Weights of a small GPT-style language model, trained from scratch on English Wikipedia.
Architecture: LayerNorm before each block, rotary positions, biases, untied embeddings, attention and MLP in parallel.
Each number is 128 + 24 x the weight over its row's rms, rounded and kept within 0 to 255. Layers, rows and columns count from 0. The size above them is the row's rms in percent of the matrix's.

# layer 2 MLP up, 640x128, rms 0.0808, rows 266-318, columns 0-63
size [110  98 104  92  95 101  90 127  88  91 130 134  92  96  94 105  84  94  89 106  75  78 113 107 103 116  99 107 112 103  80  91  94 119 102  83 149  93  93 102  97  80  79 100  93 112 103  91  97  75 102  85 125]
[[133 189  94 162 109 105 146  87 147 106 172 116 151 111 121 129 136 117 124 114 138 145 136 212 112 130 119  96 122 121 139 136 147 114 119 134 141 130 144 137 122 108 152 105 112 134 114 129 138 120 119 133 125 106 105 143 131 152 136 145 130 142 163 110]
 [126 125 109 178  92  97 120  68 146 166 128 152 131 161 115 112 150 143 121 125 125 175 146 158 123 122  95 105  99 146 135 108 123 113 111 107 160 151 155 137 139 110 119 127 132 119 121 125 107 118 161 110 144 138 154 128 137 133 156 132 130 102 144 139]
 [142  98  90 134 120  60 121 120 140 141 135 140 129 132 141 100 130  88  91 144 119 132 123 135 124 118 113 103 101 103 126  95 142 108 129 144 135 162 135 125 126  92 154 131  94 138  86 146 107 118 127 138 131 103 100 147 139 125 137 124 140 138 174 139]
 [102 137  96 141 141 113 124 135 117 133 146 127 132 121 142 102 145 110 121 121 106 115 147 163 117 128 142 162 162 158  95 103 136 149 141 140  68 135 155 106 167 126 108 161 117 135 101 119 150 131 158 152 133 112 132 124 125 132 114 161  88  81 176 129]
 [120 181 130 153 148 145  88 125 106 141 148 138 152 122 124 105 160  99 136  98  96 116 138 180 121 102 142 155 171 187 102 103 124 138 143 130 109 109 130  84 185 133 137 146 123 158 146 101 165 122 115 116 135 101 124 123 142  84 113 168  81  95 126 110]
 [116 159  93 157 118  99 134 128 117 131 108 143 132 117 187 114 148 116 116 137 143 115 164  84 105 109 112 139 151 136 130 111 124 137 132 150 138 132 115 129 170  92 111 137 122 141 108 111 132 104 132 112 140 110  98 107 130 126 138 163  98 127 149 141]
 [105 109 138 135 124 152 111 118 112 157 116 120 125  94 129 136  95 153 108 153  99 155 134  96 154 120 105 125 129 100 139  82 136 172 153 190 117 125 128 112 117 136 110 132 154 144 133 147  86 120 180 120 131 122 135 116  90 144 127 121 107 153 136 161]
 [107 115 132 157 165 104 136 100 158 135 116 147 160 120 125 134 120 125 121 118 154 152 131 110 167 103  87 120 116 153 132 127 165 105 115 159 137 100 146 115 166 136 141 116 107 182  96 101 161  99 135 130 132 130  97 141 130 155 127 166 139 111 153 120]
 [139 172 112 122 190 141  86 106 115 134 155 153 126 150 114  90 173 102 114  82 122 139 107 176 143 142 106 125 122 150 117 112 121 172 112 138 111 107 148 132 103 117 134 117  89 181 128 101 168 124 150 112 133 113  96 104 111  83 126 149  83 114 142 145]
 [119 115 115 143 136 136 107 113 137 154 177 155 123  85 144 102 140 113 134 135 116 136 160 152 118 108 102 126 162 167 132  83 138 168 125 141  98 135 122 125 136 115  89 160 127 139  93  85 122 117 119 152 146  77 143 135 101 122 114 156 126  99 121 136]
 [153 131 127 145 118  93  69 128 101 155 125 120 135 116 171 103 126 156 129 128 138 119 142 137 142  97  85 117 119 184 125 130 113 115 136 103 166 191 116 125 143  81  99 124  97 140 100 100  88 122 146 134 140 125 123 127 120 124 129 153 113 139 169 150]
 [130 100  97 171 134 101 108 120 115 151 123 122 142 135 152 109 140 112 133 111 112 133 161 141 105 117 101  88 111 116 104 101 165 108 126 115 145 142 115 128 119 116 137 103  96 137  87 128 109 110 142 176 127 117 112 135 129 147 128 139 108 163 144 151]
 [128 179 108 155 153 137  91  87 111 124 116 143 161 118 127 106 187 127 112 119 113 104 158 160 139 140 121 105 121 144 103 103 122 155 127 162 103 108 132 136 149 107 102 159 129 158 150 101 187 125 107 134 117 102 121 141 111 114 162 141  69  90 129 154]
 [155 110  91 142 147 150 115 109 124 137 135 108 122  51 106 136 137 126 125 140  96 109 171 138 157  54 109 173 161 107 130 103 169 184 178 138 121 117 140 168 127 127 106 180 137 157 136 127 162 121 128 154 125 123 135 143 118  93  93 125  84 125 136 132]
 [102 178 117 149 118 103  90 119 130 135 149 130 136 143 126 105 148 104 131 129 143 103 135 134 147 130 101 132 147 159 103 109 128 130 142 141 121 112 124  98 111 139 135 115 111 137 125 131 131  92 164 121 167 129 101 116 170 116 188 166 110 132 161 110]
 [130 188  89 138 102  88 141 137 125 105 151 143 163 102 116 126 118 134 134 127 133 142 171 127 120 123 140 156 120 136 124 105 126 124 127 141 144 122 104 126 125  99 174 115  87 153 139 112 116  90 150 160 127 135 129 153 112 147 167 148  91 193 169 117]
 [105 134  85 158 141 112 130 108 117 126 161 147 142  98 148  81 127 113 138 130 110 114 135 143 127 105 117 118 128 117 123  83 157 149 154 147 114 116 173 115 169 100  95 161 121 150 139  93 129 118 147 164 152  96 137 134  80 144 138 154 117 140 161 165]
 [119 176 103 143 157 126 113 111  91 134 150 167 127 128 119 102 149 122 102 112 116 119 147 177 143 132 137 140 184 121 106 114 136 141 120 143  55 118 107 119 160 111  77 166  87 136 168  88 192 111 113 131 155  82 121 138 111 118 108 157  77  90 144 142]
 [126 177 123 138 108 120 102 105  94 172 158 164 131 143 163  75 154 100 124 117  92 116 125 161 119 135 101 149 137 199 109  78 132 147 127 126 108 104 146 127 134 107 113 167 129 169 134 104 133 107 135 139 154  93 111 138 154  97 130 154  80 120 106 119]
 [ 97  81 137 133 173 103 139 128 115 170 134 139 132 132 117 123 143 150 131 103 101 103 134  98 142 116 173 147 132 117 121 128 128 129 155 116  90 120 156  96 120 123 120 103  75 147 116 120 127 135 131 108 136 135 117 108 131 101 100 123 133  69 108  92]
 [144 127 109 148 139 120 129 106  74 164 146 148 157 117 139  84 156  87 116 124  97 131 131 172  99 131  95 110 140 190  95  94 154 155 113 130 106 120 166 121 146  88 116 174 139 153 144 105 124 110 134 131 179  97 128 103 134 104 121 146  87 137 135 131]
 [123 181 111 154 154  96 108 109 105 135 138 159 161 126 150  75 145  73 111 113 117 114 141 177 126 128 119 120 138 140 102 101 150 140 122 145 106 106 127 106 172 128 104 147 107 157 142  97 170 104 133 137 168  86  90 102 120 108 120 158  80 104 151 145]
 [161 167 110 110 108 120  97 154  71 122 139 180 161 130 108 105 133 136 134  89 120  93 121 119 127 172 101 139 184 180 120 106 110 162 156 132 102 104 106  96 122 111 131 147 146 150 126 119 142 110 134 115 189 112 125 148 113  95 102 119 129 124 106 148]
 [ 89 182 115 139 117 125 117 117 122 106 137 110 150 105 156 107 163  98  86 113 136 111 145 150 116 154 111 144 134 136 119  89 132 135 122 147 123 137 117 145 156  97 164 148  56 150 122 115 188  90 116 161 147 101  93 109 149 120 193 147 100 142 156 106]
 [112 149  98 124 112  51 149 117  97 159 132 113 145 121 131  92 140  88  75 134 123 139 138 163 106 131  91 111 111 145 148 126 119  95 128 130 142 161 118 116 128  61 150 155  96 135 114 128 123 137 132 158 143 123 127 100 138 155 171 170 137 155 155 117]
 [111 158 102 161 110  71 113 134 127 160 113 109 132 110 173  93 142 100  99 124 133 128 137 154 113 140 101 119 103 121 111 111 133 133 139 116 138 138 124 114 161  83 115 121  81 141  85 122 120 129 167 171 148 116  75 117 144 136 151 155 120 115 222 128]
 [ 87 165 100 158 123 121 130 114 155 156 125 140 146 128 156 112 157 147 109 103 143 127 151 156  85 112 118  87 155 124 106 106 139 126 137 124 144  93 105 120 176 116 143 137  60 148 117 113 153 130 160 113 175 111  48 106 136 129 147 146 118 154 171 127]
 [ 82 152  65 140 136 120 120 132 138 154 151 135 125 103 133  99 132 131 134 113  97 126 170 142 118 134 158 132 144 139 111 106 150 174 150 133  52 117 148 134 132 127 105 160 113 127 127 122 160 118 135 179 138 105 126 137  96  97  96 164 107  81 142 112]
 [113 170  86 142 144 139 115 108 168 170 134 139 144  91 119 111 122 114 110 104 100 153 150 132 108 151 131  94 122 103 117  90 148 132 149 149 143 127 141 129 141 103 141 135  85 144 119 115 137 127 132 162 119 107  99 141 105 106 172 144  89 146 188 117]
 [ 83 133 121 152 157  98 146  93 129 146 117 129 156 111 124 107 124 138 122  84 138 120 133 131 119 115 135 133 141 142  97 122 136 138 173 131 131 108 152  82 126 109 115 104 117 138 103 109 142 122 117 168 133 108 112 128 143 121 174 149 101 170 181 109]
 [117 153 108 147 121 127 129 122 120 162 131 179 139 106 161  96 153 130 100  96 128  99 138 114 147 120 106 148 132 153 125 107 143 147 129 171  94 128 167  80 154 102 115 169 132 144 129 103 144 109 133 120 146 105 115 101 127 116 155 144 110 130 170 161]
 [127 175 132 169 137 111 102 107 130 119 159 149 157 112 148 125 149 118 114 110  98 125 157 169 128 120 134 144 133 137  87 136 161 114 114 148 109 135 107 122 128 111 131 131 108 129 110 109 143 139 144 111 140 101 116 133 142 129 193 154 103  89 150 150]
 [127 183 128 139 118 124 110 119 121 129 183 184 145 138 115  90 122 122 157 115 113 121 127 203 125 130 138 145 164 137 105 127  98 149 142 135 113 105 147 142 125 120 129 163 120 123 117 104 176 118 142 101 126 120  93 111 129 156 138 132  88 151 112 150]
 [162 140 114 175 171 130  69  74 116 146 145 162 134 103 113 117 159 102 135 146  90 142 126 166 152  91 133 111 139 160 108 109 118 155 167 145  92 125 136 139 141 116  93 129 117 138 147 103 152 130 169 120 127 118 133 101 115 117 140 141 107 125 149 158]
 [110 126 113 126 170 142 157 113 135 138 132 107 128  80 119 126 136 139  77 132  69 127 167 157 118 114 136  87 135 105 121  88 148 152 171 145 103  83 142 136 128 120 137 143 116 130 122 134 151 130  98 134 106 124 146 108  88 109 139 141 133 142 118 128]
 [143 157 125 178 138 118  87 102 128 116 155 129 147 125 143 104 156 124 127  80 126 130 137 150 148 128  96 167 107 179  97 119 165 123 105 125 106 101 109  82 154 114 113 139 109 155  93 115 145 142 128 106 166 110 128  94 100 124 186 200 101  99 158 183]
 [100 110 105 156 114 124 138 132 140 150 147 138 170 123 151 102 129  90 120 137 122 121 143 124 126 146  77 102 132 118 113  89 145 125 135 126 155 119 138 121 122  89 106  97 125 126 105 117 101 117 146 141 196 109 127 131 112 132 153 120 154 139 144 115]
 [145 153 142 156 126 152 164 147 143 135 113 153 131 110 160 134 121 135  55 120 124 122 142 131 143 159 142 107 121 120 112  80 125 154 150 164  94 102 165 114 153 129  84 160  94 118 119 109 130 132 105 150 126  82 131  98  91 114 109 136 108  95 103 159]
 [138 197 133 145 154 108 100 120  78 149 147 141 148 128 119 108 154 125 153 114 114 106 155 164 136 109 142 167 203 145 100 103 118 158 151 140  90 137 128 108 178 102 115 168 124 160 143  89 207 102 127 121 152  93 118 124 120  92 112 151  80  84 131 136]
 [109 155 125 157 124 121 120  93 141 140 137 135 178 102 177 106 142 120 113 134 123 128 132 134 114 111 109  99 139 119 120 134 159 125 157 141 124 141 124 111 185 105 146 143 136 132  93  95 166 137 115 114 165  85  82 116 167 149 148 161 138 147 184 129]
 [156 182 118 151 126  96  85 146  93 145 137 163 147 135 169 102 154  98 116 101 107 106 141 121 150 184  77 145 154 145  97 108 160 159 127 142  82 106 108  91 137  88 149 138 113 154 117 113 148 126 137 133 177 109 125 137 139 127 147 159 131 112 123 179]
 [ 90 164 102 136 102 104  97 131 105 153 140 157 124 119 139  92 149 110  82 110 120 100 144 177 145 123 112 120 122 166 107  82 134 185 132 132 120 107 135 116 134 109 101 172 105 147 148 116 160 101 116 156 155  75 101 120 112 126 130 152  74 115 145 140]
 [118 156 120 152 140 132 106  94 100 138 127 127 150 116 133  94 151 131 102 115 136 150 141 147  96 147 145  84 122 125 100 111 138 159 136 154 131  95 142  97 123  88 109 144  91 162 115 121 166 136 139 102 151  95 102 124 122  75 138 158 121 124 137 114]
 [137 138 108 162 137 125 103 102 106 170 150 134 142  97 153 102 152 126 121 111  89 115 168 148 163 100 106 137 140 128 134  72 147 169 138 150 108 109 156 128 150  84  95 156 136 146 118 105 169 101 129 128 140 115 152 128 114 111 123 143 116 113 148 159]
 [120 124  82 174 143 123 112 117 143 163 149 140 139  92 139  95 121 102 125 115 113 117 180 146 144 107 115 138 132 127 126  91 176 153 162 159 104 115 137 115 123 101  61 147 107 140 138 104 154 116 139 153 150 112 135 147  91 142 130 150  94 126 138 116]
 [151  83 104 146 187 132 121 113 103 167 118 127 122 112 131 133 128 126  96 103  92 132 158 175 116  96 105 142 144 110 110 115 134 152 134 134  98 127 145 133 121  83 131 179 120 137 134 120 112 141 103 124 117 114 158  91  96  67 117 136 122 115 112 129]
 [ 83 144  99 158 145 107 113 123 127 149 140 130 121 107 138 106 141 130 117  86 114 123 181 192 114 135 128 107 171 143 110  88 152 170 139 148  74 123 154 121 146 106 118 159 112 127 122 105 160 125 127 164 139 115 109 118 117 139 143 161 116 106 130 132]
 [120 116  98 157 157 129 103 115 113 159 136 116 123 102 143 107 143 118 121 125  96 124 160 191 134 124 146 127 169 145 102  90 141 157 154 150 103 112 178 131 158 106 111 165 129 135 132 114 135 114 141 152 140 101 131 125 116 145 114 148  68  95 151 154]
 [ 97 142  97 153 152  82 115 113 119 137 153 115 128 119 164 108 140 112 125 126 109 108 141 150 132 124 137 145 151 151 100 122 150 162 153 146  81 118 162 114 152 132 116 170 121 150 112 110 147 111 147 173 143 101 113 133  92 147 105 150 105  98 138 148]
 [111 142 103 137 132 111 106 117 101 131 131 159 152 106 157  88 139 134  82  96 108 125 141 146 109 113 118 127 131 144  72  98 160 143 128 151  87 113 128 104 163  92 111 164 136 142 139  86 176 109 109 148 123  99 122 121 134 104 166 160  99 102 144 122]
 [118 216 112 162 118 107  80 121 100 131 151 147 133 161 154 104 161 105 123 103 170 129 123 134 144 155 119 160 150 132 110 133 165 164 147 143 103 111 116  84 147 148 114  97  93 156  98 141 170 106 146 104 157 122  84 138 141 136 152 153 123  92 136 154]
 [126 145 119 130 188 141  68 107 119 156 171 143 158 105 114 114 172 127 115  80 115 133 136 169 133 108 145 147 175 120 106 113 128 128 114 135  91 114 123  83 163 132  92 147 114 142 121  74 187 159 100 144 130  95 125 111 119  72 121 167  99  72 130 138]
 [112 132 125 156 163 129 116 139 122 137 117 133 155 100 138 115 180 122 107 126 129 146 184 116 118  90 154  88 135 137  99 109 129 110 119 118 124 102 164 115 114 137 117 146 117 173  92  92 125  98 137 135 148 100 114 102 105  80 108 137 109 123 135 127]]
# layer 2 MLP down (transposed), 640x128, rms 0.0692, rows 266-317, columns 0-63
size [109  77  90  92  86 109  75 117 108  98 134 159  94  82 102  89  83  86  86  98  68  62  95 120  84 101 115  98 133 185  77  87  88 216  85 101 153  75  88  92  85  68  80  91  85 100  86  91  87  68 112  77]
[[150 147 107 131 132 108 146 112  94 142 131 126 134 157 163  83 117 102 169 122 141 179 168 140 150 125 130 114 113 106 122 122 139 103 135 110 105 116 144 155 108 154 117 120 104  98 102 172 164 120  99  98 129 113 127 137 151 123  79 110 123 174 128  98]
 [159 137 139 166 110 136  95 135 136 153 106 117 126 118 128 144 135  85 155 173 146 136 103 178 129 114 169 156  89 148 157  95 106 140 172 103 138 115 171 129 123 158 109 169 156 104 100  95  70 132 163 117  98 116 107 139 125 122 148 105 137 139 116 158]
 [ 99 127 148 131 107 125 173 122 115 147  93 128 105 141 104 117 150 145 115  99  94 110 111 138 134 148  97 138  97 124 140 141 149 113 187 124 127 140  99 120 127 122 125 134 126 153 147 136 106  88 121 134 128 125 112 132 132 119 170 103 112 169 138 113]
 [135  95 101 140 152 109 115 127 117 137 139 167 120 122 107  78 145 105 144 139 159 130 157 157 124 123 136  89 103 136 142 119 123 124  78 122 130 119 130 149 109 139  82 122 110 142 172  81 100 118 134 117 173  99 138 116 104 139 149 101  57 129 126 113]
 [113 124 108 179 133 123 106  92 122 116 142 154 136 119 103  89 135 101 113 120 126 114 174 153 135 103 130 124 107 177 103 109 111 142  98 139 125 146 108 131 105 136 130 143 111 127 146  51 147 110 162 138 141  99 144 118 120  65 141 152 105  83 134 130]
 [ 79  86 134 123  93 125 155  75 109 113 137 113 166 158 155 168 166 113 118 145 141 116 103 122 126 143 116 131 113 145 133  99 173 115 132 109 141 112 131 107 175 136 135 174 134 117 115 111 129 113  93 142 151 136  94 141 151 134 149 146 119 122 127 116]
 [131 170 135 154 155 113 148 156 141 127  88 156 127 101 130 129 126 138 154 138 113 114 112 114 152 106 127 139 128 188 143 123 152 145 132 146 132 117  95 102 123 176 144 125 112 107 119 119 120 131  80 128 120 172 138 143 142 135 109 118 171 145 163 161]
 [129 139 153 141 113 122 148 106 105 123 117 129 168 134  86 140 116 136  97 128 114 115  94 134 123  93 115 147 102 148  94 127 133 102 161 125 139 131 158 115 105 118 102 109  98 136 130 142 129 159 158 105 138 158 149 138 194 156 132 136  80 141 106 170]
 [151 173  77 136 157 125 112 118 137 129 118 139 145 154  89 108 146 113 109 106 153 125 131 188 131 145 133 113 128 142 150 115 100 132  94 122 171 114 123 141  75 141 139 123 115 160 117 118 163 146 107 137 120 122 129 127 143 117 128 139 156 120 145 163]
 [133 122 134 164 160 128 147 128  90  92 167 147 147 149  96 106  94 143 100 120 123 116 122 141 118 125 108  93 148 114 140 134 133 114 107 114 119 133 168 118 134 107 125  99 112 153 101  88 116 112  88 128 109  91 164  87  95 125  92 141 112 112 113 120]
 [125 163 100 128 155 144 151 114 108 110 175 112 169 151 163  92 141 178 124  81 116  94 132 127 108 124 120 164 177 154 109 121 142 120 165 160 114 144  86 116 134 125 167 120 170 160 154 168 148 116 136 100 113 117 137 159 129  82 156 136  87 159 105 132]
 [ 94 128 152 145 131 106 135 110  98 157 155 127 142 113 137 120 124 112 106 130 112 128 178 122 141 105 144 132 137  99 120 135 157  89 151 120 123 126  97  95 153 109 156 111 100 115 142 147 128 148 148 121 143 121 150 141 150  59 141 174 181 153 115 179]
 [ 86 119 119 114 121 139 110 125 126  79  99 136 161 121 111 146 178 139  82 108 141 123 178 127 131 129 135 105 153 158 142 108 141 119  87 133 154 124 111 106 120 120 132 162 105 165  85 103 154  99  84 145 143 183 115 151 120 117  87 164 148 123 140 170]
 [157 130 112 129 117 113 167 127 115 159 169 119 114 104 122 127 151 161 106  99 132 102 157 135 149  74 141 137 184 130 121  99 128 164 160 144 145 146 125 151 120 127  96 118 143 138 139 191 128 114 119 135 128 121 162 153 162 129  87 104 112 173 115 148]
 [136 112 100 142 118  74  83 177 125 115 168 112 135 145 139 116 141 128 109 128 141 125 114 151  95 137 141 159 115  88 124 148  97 116 128 127 118 136 124 155 107 143 171  61 152 108 109 143 115 157 121 152 126 189 121 129 137 109 176 145 156 126 143  93]
 [ 98 141 138 123 152 157 115 102 110 104 158 127 116 151 136 122 133 127 130 148 181 128 136 173  73 151 123 117 151 126 129 108 136  85  92 120 165  87  73 118 156 137 167 159 132 100 126 106 130  76  64 164 103 115 160 144 135 153 125 116 125 152 167 144]
 [147 106  71 161 107 117 106 146 115 135 121 153  93 125 136  99 118  84 111 107 140 153 140 171  90 118 160 113 127 131 110 153 159 123  69 109 136 115 124 150 133 134 120 125 118 148 110 103 111 107 124 150 149 128 112 113 107 135 166 120  97 140 142 144]
 [ 83 142 131 142 167 129 120  98 127 117 121 125  87 132 141  84 133 112 127 119 106 133 150 117 113 121 113 109 137 140 127 161 132 167 114 116  93 149 128 126 105 122 124 135  75 138 116  85 107  86 142 114 150 107 146 119 145  87 152 170 103 116 127 138]
 [118 139 129 140 122 130 100  78 108 143 153 174  83 143 134  80 127 130 135 129 165 144 163 170 114 112 106 111  74 153 144 119  83 135 117 118 129 136 114 139 119 123  94 167 157 162 130 113  70 108 113 118 150  97 158 116  90 110 108 122  95 156 132 165]
 [100 147 132 139  95 114 132  87 115  96 178 131 140 114 138  89 152 122 142 116 148 161 158 118 127 108 128 107 119 110 100  87 105 117 131 115 182 108  85 129 139 145 132 149 114 135 175 111 114 155 164  81 142 127 165 107 124 115 136 172 132 122 148 118]
 [137 128  79 137 146 107 118 112 128 126 161 123 169 105 126 103 133 119 118 147 101 141 168 146 130 137 117 113  88 160 101  79 124 143 112 138 113 134 146 100 161  80 125 191 127 125 110  98 104 134 144 128 151  85 136  78 120  89 104 140 115 141 151 156]
 [148 128  90 142 153  98  91 121  98 118 121 125 173 126 114  91 149  96 118 142 104 131 145 154 156 106 102 111 127 140  96 123 142 168 113 120 121 105 125 111 147 116 166 119  90 169 118  62 154 116 111 108 163  95 137 123 106  67 132 152  87 126 168 164]
 [129  93  75 131 132  92 131 171 128 144 102 155 138 126 141 100 112  95 152 138  78 141 110 135  88 111 142 107 132 108 132  92 109 107 135 108 161 108 120 167 120 119 114 126 126 126 116 118 153 196 123 166 130 146 149 106 148 138 129 125 118 107 117 120]
 [102 143 117 122  91  99 116 102 115 126 154 117 125 141 114 162 128 120  54 105 116  95 145  95 150 119 116 152 103 115 190 143 119 117 130 115 154 113  73 109 140 121 139 108  96 126 106 148 197  81 103 116 138 143 124 125 173 127 151 112 151 142 146 122]
 [175 121 104 109 131 153 115  91 114 135 162 109 111 168 135 131 117 143 153 120 123 141  70  96 111 141 100 140 194 140 126 135 105 101 155 115 157 108 113 141 155 132 112 118 144  85 127  93 163 118 109 139 125 117 111 137 132 106  89 131 132 106 138 126]
 [140  96  82 105 118 115 140 131 164 132 149 108 121 103 113 162 148 135  76 150 122 161 113 170 163 114 131 153  55 106 165 132 143 123  99 110  93  91 132 124 125 158 118 135  85 141 118 131 124 145 129  96 113 122 120 105 144 137 118  94 139 105  90 137]
 [152 131 121 166 131  93 107 147 173 110 177 146 116 151 136 118 134  86 111 131  98 116 129 144 159  95 123 140  87 102 153 110 126 139 132  95 164 110 146  89 118 139  91 147 103 132 125  91 161 138 138  86  99 122 135 137 133  90 135  98 107  98 149  94]
 [115 100 136 137 105 131 118 135 145 127 129 165 111 122 106 132 140 133 144 127 164 142 130 141 126 145 129 118  97 114 142 132 110 113  61 109 144 153 129 158 122 154 117 112 128 144 141 104  82  92 118 113 182 112 112 136 101 131 163  86 101 140 108 126]
 [141 134 144 141 161 133 159 139 116 115 140 155 105  93 112 144 113 129 142 155 118 146  84 169 122 141 133 151 103 114 149  79  86 141 106 159 155  90 104 133 116 130  91 148 147 111 148 144 133 148 143 108 122 121 123  96  92 102  92  95 122  70 127  97]
 [134 123 131 110 156 126 168 126  85 143 142 132 122  99 151 105 129 111 108  83 145 151 134 142 113 108 174 149  81 115 111 136 166 110  95 177 171 157 117 108 130 133 125  97 125 122  96 118 103 178 115 142  89 158 111 131 145 140 129 128 160 154 156 115]
 [117 123  63 144 176  86 126 150 101 147 123 101 141 121 128  82 110 103 111 132  74 111 160 122 132 128 144 130 151 130  70 131 136 153 152 141 113 134 136  93 114 101 108 131 141 156  95  94 136  90 148 118 119 114 111 101 144 105 143 158 158 127 162 150]
 [124  94 109 139 138 101 104 113 104  99 167 151 135 101 130  65 168 115 141 129 138 128 129 137 131 105 104 121 142 149 118 121 119 157 151 145 122 146 141 129 149 135  93 118 124 168 166 156 159 104 142 135 155  97 113 119 116 117 125 151  90 129 117 138]
 [115 163 146 115 148 153 143 141 110 122 164 124 121 145 102 128  97 153 155 127 123 114 117 107 137 152 178 141 164 118 126 134 110 119 146 113 111 103 171 123 138 104 136 146 166 135 100 156 118 182 144 143  83 148 133 121 117 133 118 119 140  80 117 121]
 [149 103 142 111 103 126 126 142 123 132  93  99 159 157 115 130 142 130 100 129 136 149 129 116 118 166 130  93 112  98 103 114 116  82  80 100 157 122 138  82 115 119 129 159 149 137 112 129  92 130 140 115 138 124 151 110 116 104 106 100 164 118 109 125]
 [147 134 102 131 105  97 131 121 149 110  99 110 165 123 159  73 125 125 134 108  88 109 140 165 117 133  93 133 119 110 113 157 126 112 164  88 146 167 168 130 129 107  92 134 123 124 131 126 160 127 107 135 129 163 143 166 116 124 112 110 160 100 117 127]
 [123 148 121 148 141 136 147 125 133 136 176 130 182 128 137  98 125 105 107 120 125 115 123 157 104  83 140 100 173 121 101 144 113 111 150 101  90 137 173 119 120 122 127 113 133 133 129 161 182 135 150 141  72  97  84 118 122  64 124 129  91 131 110 168]
 [150 135 131 154 126 132 123 108 115 125 137 105 154 168 114 173 124  70 163 129 134 145  80 167 138 171 129 149 122 155 149  79 112 155 136 122 142 115 135 113 128 114  98 112 122  90 124 101  76 137 107 136 124 121 181 142  94  72 112 151 166 108 124 141]
 [128 113 142 140 141 129 134 145 140 129 105 119 114 140 131 130 129 104 100 132 110 149 153 126 174  90  95 166  96  96 149 125 138 110 123 128 115 133 148  83 122 160 145 156  71 162 145 139 100 103 152 110 120 111 151 130 177 152 141  92 108 129 155 148]
 [124 136 102 137 144 121 125 128 130 102 126 123 111 112 142 113 151  81 120 117 112 138 163 161 154 109 140 106 118 155  98 117 126 152  99 128  78 144 118 138 119 122 118 138 126 129 124  31 101 104 153 134 129 114 108 141 114 100 154 145  86 120 135 134]
 [170 100 109 136 112 122  98 108 146 119 160 165 131 125 137 151 146 112 123 141 135 112 146 122 128 127 108 156 106 122 172 133  90 110 110 163 161 133 133 108 162 135 128 136  68 105 115 108 153  98 158 133 155 142  76 139  95 114 130 100  97  83 149 112]
 [127 141 123 142 159 146 146 147 127 118 150 161 169 157 125  91 126  98 125 120 130 120 112 113 109 120 116 162 120 121  88 120 134 118 137 127 101 123 143 121 141  95 114 100 140 132 116 106 138 126 133 157 135  36 125 106 102 108 134 136  85 115 118 133]
 [109 128  86 166 141 109 131 145 133 110 170 129 151 145 134 106 155 116 121 118 129 147 125 149 135 113 111 119 160 112 113 106 154 168 117 115  79 126 151 150 142 111 121 139  90 145 109  79 154  79 122 155 137 116 115  96 142 126  88 148 101 129 137 144]
 [127 182 122 152 162 106 166 128 112 129 132 145 156 143  87 115 134 138 120  89 148 133 153 147 109 173 143  91 124 126  94 104 128 146 134 143 116  95 151  79 148 103 111 161 132 125  87  84 158 151  73 125 176 102 136 141 121  90  98 130 112 108 104 121]
 [100 124 113 145 120 138 123 116 132 105 107 134 153 123 126  82 133  97 134 147 130 121 123 151 110 147 144 131  92 129 127 121 144 133 104 150 115 136 137 117 143  67 122 154 124 139 128  71 127 148 109 117 164  80 143 114  99 102 190 148 124 109 102 138]
 [113 128 130 156 157 128  80 110 116 160 133 142 154 151 114  96  90  92 139 145 126 137 151 173 111 152  96 138 116 122 137 142 150 110  93 116 113 127 127 176 157 106 133 138 106 183 120  90 107 109 119 143 135 102 115 131 105 111 163 131 107 149 129 131]
 [157 122 109  89  77 119 122  54 102 117 117 117 149 104 126 145  82 129 123 136 122 120  99 151 107 132 130 159  89  83 131 147 144 107 149 144  94 146 155 149 150 159 101 140 136  98 180  89 140 156 122 139 127 130 120 124 151 138 145 122 110 134 115 128]
 [155  80 111 141 136 127  83  89 151 133 119 144 110  84  95 101 148 113 152 132 150 125 105 163 114 115 146 105 112 143 138  95 126 135  90 108 137 126 116 144  83 150 102 153 114 202 140 112  99 122 146 121 180  83 147 146 123 102 120 108  93 111 131 150]
 [121  93 131 157 127 146 109 115 140 106 124 136 119 110 125  90 155  74 130 152 139 130 155 156  92 145 143 115  92 130 111 114 142 137  91 125 118 134 126 131 110 105 113 131 106 138 126  84 114 140 123 131 189  69 135 129 104 118 169 141  94 110 107 145]
 [126 106 119 158 153 115  95 129 130 117 100 151 107 130 113  97 154 106 117 148 163 123 164 145  89 136 128  86  89 128 152 123 145 142  88 116 136 131 136 142 105 122  91 142  99 156 131  89 113 137 126 113 197  79 139 118 107 109 148 136  71 115  90 138]
 [147 114  66 119 140  98 117 129 114  86 114 115 139 114 125 122 142 128 107 105  92 119 140 152 131 124 105 139 154 173  73 112 168 172 127 142 112 136 125 128 139 106 129 156 102 127 117  81 178  86 112 128 127 139 152 126 160  69 143 136 140 127 151 128]
 [124 119  79 144 137 107  89 146 119 134 165 152 139 170 118 102 119 127 162 154 148  98 102 148 112 123 133 144 113 106 156 141 146 148 153 124 120  98 141 106 144 107 146  89 128 130 174 118 147 154 139 131 139 114 122 150  74 152 143 157 124 138 166 137]
 [130 155  92 142 155 122 111 123 146 153 130 123 148 111 106  92 131 113 111 107  83 143 178 138 131 142 111 125 133 135  91 107 180 111 132 125  89 131 149 114  84 132 111 134  96 141 117 104 138 106 134 150 161 111 158 149 141  98 112 138 131 126  89 157]]